config = dict(
    d_model=448,
    n_head=7,
    schedule='wsd',
)
Each number is 500 + 25 x the weight over its row's rms, rounded and kept within 0 to 999. Layers, rows and columns count from 0. Numbers have three digits each. The size before them is the row's rms in percent of the matrix's.

# layer 5 MLP gate, 1216x448, rms 0.132, rows 338-375, columns 112-167
099:496527517488511509519487493526511499489508476535469501498550513532491544498526487479465472486558486477525501531485464488478478553480461484475545516472481530505484462510
097:478486467527502540486513512535508533472527527519432446504472466480467504487499529497507515500498468537468464509526484484459521498517498490526492514496532480555482507492
102:510520482477533528531466478500548523527480501504502520539484455496506508511490517509492499502526503520489526506513538541496475473518472484463447502468494505435466508433
100:521499500461544520496567513496494495536507516467457539545484497510493489495508483483517527480514500502490496535500554474501451517517466500461537521473531498529524472489
102:466533523519507511493516529523511474502537469520473441489474481510485495536508457483469522496478527470489464505506497532478485460515502505486526500490517546491521519489
100:476504513510457453505509524528487480517479493515498517456514520489500517538510506463494477465496478498515494442519506544496488529453485522537515486446521528513516469500
100:483513517491515502444518513508511494516534530517545537508515520459495487506511509496521506443538509524468513460536528521435531468493534562484496438487526502504497530487
105:474484499551513493488467469469488467483487465482503495490567513456533491490468540484470477469494488503496520481456463461502514566483502490488523459506548447494538475515
102:521484551539506511459550509494517514504544473492537493555450528475504482499471547500536539489471536537486531469499491538481472534464493489499473521491470527526538494557
101:532533454507440472508521515486509488517507499488551518459529500496517509546471516473465492491458525506534473522500474496489496518494518531497509457509519519497486449471
100:474487508506499552499524464487480463495499491535541478534492550507458471483539460482528485524520486558505509476546483502520506511517527532509497494488488479512505546480
109:449517506488492523501531519501549478505516546487502512524540436509478489481497492542534463532522520564475496487469502491517482517477466501445508513507474502459493489480
096:508492509453532516453470469472544501479498492515542470488529480520468523520488505499444552472529503516486520493463495504523532513481519493467511518488506444496506493489
097:522496470454524486488490460500547470473505493505547487484494507510502509450466512470503544459533491517514470504510526496459529489528505523530495459485492518516472495531
099:483539504534521486526528505528455500500505509493499490496459476468520506533497459541499493502511506532490491452519462497463466516507480459513485498498494541507498503565
105:512524491520501491479528518522496490497512492502478495516508513550457548512516478480503528504532503546489486512508478537507494502492526507516518493478527475512466527510
095:501533463460504485511500510514510548512511507510526486499504527511470543568531514522533518479496471495453486484553514486520490483447477487461446507508509477468510472467
102:473487513526538492524466509493469512509509485514452534493504532498512507541442505446498491501528515519516509526505480550544512497470451494480540523494460460508519510492
103:458539496483472525464494519472476481537530483503506497495472524510501513518508511481531516489467462476495497499456535499479481507456481485498498560473503492536491519484
106:524508511480501513502561509506494510480557493520532474504474498460497500550550514503480501478523494540495494504513483498495477549528489508485501510476492480503501535511
101:526475486506508539515474534470530486467520505485506516490495496498505467511540524575468495510511490536533471510479534500482521494517516500486495460486548533477455493510
106:501517524514517535511486517514480521469472547488492494519502465503471488525481508520546501478479511497508518529533533490461511522466455484485500520523467506453503505457
099:512545530499499460481526520503452474446505518532496491536500501462500540491509486490504442494471486507468463461481508517472490508535527489500488481508518505541496534536
100:506491491543528503493519484473482505495537499472505542524515514490498482503518509470494467514529492500492572457469536462495516498527517485464480497450460465503490511483
099:486486530538490484527495507522489511519536503500507455524518535508513571510488510474464488500459528500490497472487527523510528487520492474512452506521485467485521502480
102:476543569517474485490527529489485495509506449508494513539415498498481480481556480495512478510506502529519535484506496504528504468506465510520535498505528515462509511516
103:531511514514500494496510486536500521456508496498500506535558493497503467479507514528494475479486521473490525453490500537517498513436492498515495493484497482492507533503
100:527484502500423462454511462501514463511519527465546496491530503544499497539488475542500520492512476493522501458454463504513531453524489504507495527465492460512500469492
097:522485479524519479446526504487491466518531519515517456497487517484497516538467507534467492499483507547490536495517503532540529498480473508489526508487486533500493534466
096:500490526514484475477484558505448521484504476472492500511468485515539518533501507504531476470458484472507488482513504475448490448497470509493508441484516492489465492508
098:550497492488532514466522449524503459492515489527467460504520487536515497487459527513486491487503527469488526552531469511471522516498453538441465486519472462561555479463
097:538511487478518505495515509483510542518488510514499507490473509480504477499469463479524507477432511511544506533503547507493536458450529508469517509522454503487457478471
098:516508479489485532536503476536522536512508488457532498539494461477523503526541469463462531511500456451540426498521501492469481495502491479491507520515480511457471512466
108:525502475513524471504512544488491516480503528516503511524502472536490490516530506534508492546462441502484478504525476535535469524491493536493537499520518514492515524519
095:536494516508491476500471464517517485468519495526479470484502526484510497463483483489524507488459485508510480496496523503478511472523488546528495490471451481484482521511
100:481500512500510451473507459474476510511500502505491515492465525535504560499472564517554508476489527497473458489500503537511502500512520495515485541477461505524470496505
092:488488452488499483476495518543517509495581517519528479497513497518511479474495493463473477475492533501518469504501488549521484541480517498532510510529562464550482454515
096:517496574503520492557507477472480514480540509470503504479481466528517501531521500491508503543525481517493507543492488491525466526520496545496483467492472517506507504552
# layer 5 MLP up, 1216x448, rms 0.138, rows 338-375, columns 112-167
099:476536480479485488504535514501506504510495535509502512514520469457511465528515506463511501524457521527451525500474529498498516468506553507517526458533508425467543527513
096:481500453479462489518458481505487455462496466511513538489512500516501503490485495510529472520492520496515459507487536502525504518484478518500460489485510493531494498521
092:536481436512503514496430514474529538494507499481531489533500472491490477484479502527466460549508488537519462520476545521502506516496503479448449517486482478510469502487
104:512515485508545481512509493494510532488496515444522504519509509480537480464473497504526506477483460492470489510492524517493456537468495514550481456521507441487501465496
108:504483532463515524516501527497498478523484498497511478497504488484505489463487505485517491477532541511490498506498534471507462525463509482449483511481506451540498493501
099:506468470473475498537537511557482542522508499486518499490488484527510495508542500520492524483479490477515501510509486512432480500446527499505463489468493522535533497477
100:480505508467515479518466532501456488505496475504515489502486449526448522543467503537529505517501495503508485510538437501489512487521444475518506502504502453513508486477
098:535452478512537493481528484505455457510485475491531488489483520445522478497453530514468467515537476538489510533506491517514501523539519503474495489470525482497509532495
095:453511498517491497481520511489500527517457479522487501514506553483511487462496520514540466525484524498504514515535533499496519520461492521475552483523481506513499463507
106:463514450487488509479513501497474491541509512459505471524499502509470509557479503481488496492542487520515517476466516500468497518532516512535527465511501512493513475531
092:453449530489465525478517472516499476500499478561545485489515564500492468452508486502461493503530480524496522497480525553483519505476548532509496530522494506536512538466
100:499471506537494516508535479491586483482540486477533525499485483550458501515484486490509513497471510522474500502479540488503495510496467461533495529487490524525455491477
090:486518479603477461503493500526480479481483472457499545492457523532522456534537482488526491530473492509505515491503505486484505474504521520490514461527523521493512498535
091:529474466440509462469492476499511450476522488520515496514484481526499539447456497484493526497492522490539481532491513521504545523554485508502478467491532555524504499547
097:505445477488507523525509512499505490507452504531509519504520482489565508508511540441530493500494531467494514532477544533522488534463512519524497526553498506446446506485
097:479530467523494539481500492518525463491544510519511498507525508561487527474491492496494505469497487535480485525479479472521479480490515469491524497518500499533509495462
094:495545500494525487515514465501501491471506538551492498528482497495494572529513513495516516530519472512463481498494539523468510486449472439507491517462503473479484474506
098:499535495526489496480482508506552521507489519487516495504494510503497483488552487499498532485485476483510493499466523451490490512462522478502453467509490521494479494540
103:485487463496493534522489476485502489497502496536529508478487509488523497499484500503481506470503506482524503530498508491484544530457463522477491489489519486493491466517
112:476524536489488494490428500469492511535461513477476513506522519529457516481492480510540496488467473510500513531538545468492482473487473463499530486524514505527489457483
100:499492525533505526492474509511517465461475489533527513499477515477505498522493488542477482513505492504488490488502549526472476497531512474505521502489503520519516531522
100:525449504471519507477512497493476480525491466472457522509532512479497520476482485499499499485527533512494482460511487494461497558553502470526484559507482516550478475490
103:463493512513512515504446499473582473502548468431459528526474501537489461470464445492518486535509494465463503527503476511475491510479517499501535511514483525500478494449
120:499478506498428535514507516494503520484501486549516507487527509488543509504478501503513503462501541539539514506480496496490505513510475535536488510512534519455512533528
099:508491547481462489476536502520467497497458468507479518495499547479528493493507494472443499473510539461474500514497504545471520476514492484508467484493504521493473512511
100:498493546540519446460504578486518525489512503491543559528500481477484493471514517515489527493471442470521499508516508484478529470492502502507494499446502483486477531459
093:487485498512506495482492481504493522536516539493525491484499514507493532506491506574481519467484552503502518445502504521474473529539483498534494488491570513500468515519
098:520512465517539532492503499496468535493511481505461475548488520504488483550507483481485557541532496543540478495476531508481500501481485517495487496528527542484472532528
115:466463493546499479527478517507523444519526453516487503477491508535530497520483525501528501492515465504508473518479538536505519514463450541476517453483519582502483498491
095:483504553551498488482484524446539540469481502501478529548483540503490479485499469520523464497504521466518489501522530487487503486530507509447495496532543496479497519491
099:461466520519502518495476512493503482501422509503479510465499524512493473519522470514501481461507523526493474510480512522519498497549506515477488472500511479521507487526
104:544522524511580511534497466530545490489478482560513456483511527515527505512490504493521491500521517474491443472517518530523482507520536506478544511487495494481460502554
098:486492480541496507492513490458483517500498474537444492538481536448496557558479438531530481528486499518542543465498556511479480540519487478490468507465501509487510501492
093:491496477514515502510487496497536529489526490515507486482514474524508517481506496512476497507472431508449509500518494520499510502528510500553493487511504467503511499518
099:458499517505477507516554554476463527502501464497502481510477472519496520483487471503526469507518508492488528489511523479495519479474521479475458509526518488520465482463
101:428535487496477448501486503506486444527511511475528486529483551549516501507532463452471514438514530490501498470510517516505443476508491514551506503468495519518450509514
093:509525530490493495480491489449509473511453516485519502491491476528454503506486474480525530518491519499525505537499513481527546478472500491513480500488469473488520519478
104:466475473491519556512526483481548511495463528528529494527542493507456517510500529492539508474507503453498512499481509493495466482501523531467534500513478444504474498518
# layer 5 MLP down (transposed), 1216x448, rms 0.0474, rows 338-375, columns 112-167
103:471530532457519487524477526509490470490474532474522470536478519482504494498475479458454465533524538521492500480486505508523499491491487499438489504505507487467551502514
096:512501461489477546494495503508488516504515508535492486534526484473505526516529444473469548511479453503511508501452488488450503453499517516489549516507527533497509478484
097:517495546496468450468507532476476500444500526506488446429517567494497501536524480487496507523498526474496485468466461455515526509464512507494526492498532482542486482559
099:512477447550520538475513515520502480462514507459502525511509528490528506484531504527503524511524538562455495531497485535517495467496514524523526478468550512466474495483
102:461485487492566516505524520506509453498503518469486446470467473521499500573492532542483507479506555489465477458537526471528492529491561480458529525483513510540527472464
103:540510489481477523483515567507506514529521470471499523473543526531492490499479490489528496495513465511491521479523483517494522534481498507529448513507508478494485535507
098:495447489471450516495521485541498460546494489472502535508467525481481488433468516518507533509504509493500505501474481467491498480488507518471515506541492513475515545532
098:496512536473513476524484455466508539495569526496514571509513473511472500494499494553522497481509454499493486483499464503533512486511496479516535430554498497480486499520
100:508479483505457508493470523488474529508528569542516492492471496500501491514487544553484499481501473532499510530487475510454521516484499515513514506477473502504509517520
102:513487473486468491506494531455519485481496518533543517532480490490496480477515528493442490522481492456506454519516465498506522487448506500468491463530503487475471515481
097:509472518511472504488526537531517499527484479500456503469507497495505500507483510503488503473489489485529477553506498511502492554507505502506479539508502516477504491492
105:487520511500509515484475484501484512510520467470496480514482590487488507500491521472481551469486505502530546527559527514457535481549530529488488511445525486520536450528
096:552492529473502530482514500490522519533533492540527459515557485489489496481495543520505499470510521502468453511508488484532502521486491504491497522514489433490514515487
096:445501511484477505519450490522506529517527452492457517489507448518542473519493492544514485537478497489476498496445496512514518502480478473508496529469511491532469545478
096:528527521538498519506509477522485497496483472466539497499486474504479480539511501522489483476533479503504456483480486521532458506488512485527480499469462544538476457479
101:475553533522466528511478475488539466534505481503513444484482495526522491489505502493502486534467487489453505559465526489492518480482452499519510491511523499479476461467
100:484443498508504524489544506527520485513491500499444515519517501528512506483481524492497491538530474509524474479493494516513523491511473510533527523502516492518501472523
101:493510481491476544484521494527494506501465478485524505501499548488492485492470532482492450505492511567570528523475493519487484514471509503491513510474464537534502492496
104:541512524535532456493500510493497497514518513469489517492519496477493490500468478507526526517512494521517517519510483514536490486520499476516478449490512509456501458512
102:494520500493507496521525491514494529513495521517462536553519482496507488499491506497473524509521523506530501553513537532408447520517517470467498467469523488475530533519
101:477504534506497451494509521497474564497505491515498510512491467530524510489453504466508501466503481504467534490483521488468464480504502489488499548503493480492520534498
102:485484487514489496476484515481481520516504491450502523533478525514476484513519516485493462509502503479538457490492530520468465546511441520484491492518523437463500482494
101:491491525546500535516461467538461479484526512475517510513506524472556518479488488491477483501485486493506506538516463522494495476493476506483532486471472565471499510562
109:523485491522483493492512556534543481497520516545502490512511515524520498502492533434492513493502525491565486455485488510502490465507469553505502478517495502471510502505
106:508544488530440515503498487555527504529511506527507507493493502485480508529487499473484558463493523533504508507483525511484495529496487507473534526504480482505421491494
100:544493486538521492497508513515453530480504572494464489480510529492478503471501525471509548479516453457488502547503522516522518481489536464524550514510479461510499491481
100:483480527474492499449553482528515495508452465484533460499511498521507479502536576480533496507516516527534498497475511518515499471479503466455506479491508477488498503471
096:488481482508499474519505474496488452503499477475487500531516465493481475448560450502479496509528517486498505499469471494515504479502521478483486522485523492480511510535
107:452497547477434486512475512537486502524505491478486478439486500526523479460489489484510487472457487484516501507483487509539515506487513507455540473521514531503478543488
101:569479541518510470513488486491484485449477532504509501489453543471499490500471483475530536491531499506528497516518523478530487470507534498446463515515487519484481517531
099:494509447468490533526522515488510430447484539508502505535521526559519514517488467509528500519507548521517478517532514528522484531525488457514468484475486521480512518473
103:469525529484490530503484539490456524536502523454500471522458497455516513473465509443502490472445516503520482510511504481507531481505558520506478517510475476487480476479
100:507492523507462494499456480484481477504538545462494529481496472468524508498495500508500505510494502555518453542504528507518476466492503552497492471503475480498461493498
098:463485437529469488526505486467525466527558479490511466480446525524523467458487489488493495475556526482479502465485510471519507495500523513450470533522491506494534493497
097:555489482471551498518520460492554453499461517503522545489531533506494472540512502502470531490515501503523486488474480492505481505523533542513548505508479513484522504527
102:504495503494537508467507506465507521522521460489476512476507512488498479508486482515487513494494490512450523532465553493463515514468499486516501503502510521505481532510
093:504483495447507531502482508511459491517524511502483470504513494505496501476504490479479504476502545496503503525479506534465466517498487490519511489529519499494457469499
104:499473519518511504480498498470541465465508500549482490507510476509482502478489485477505542497472500465468489552493497491473529504503513473540522469488493504529508499489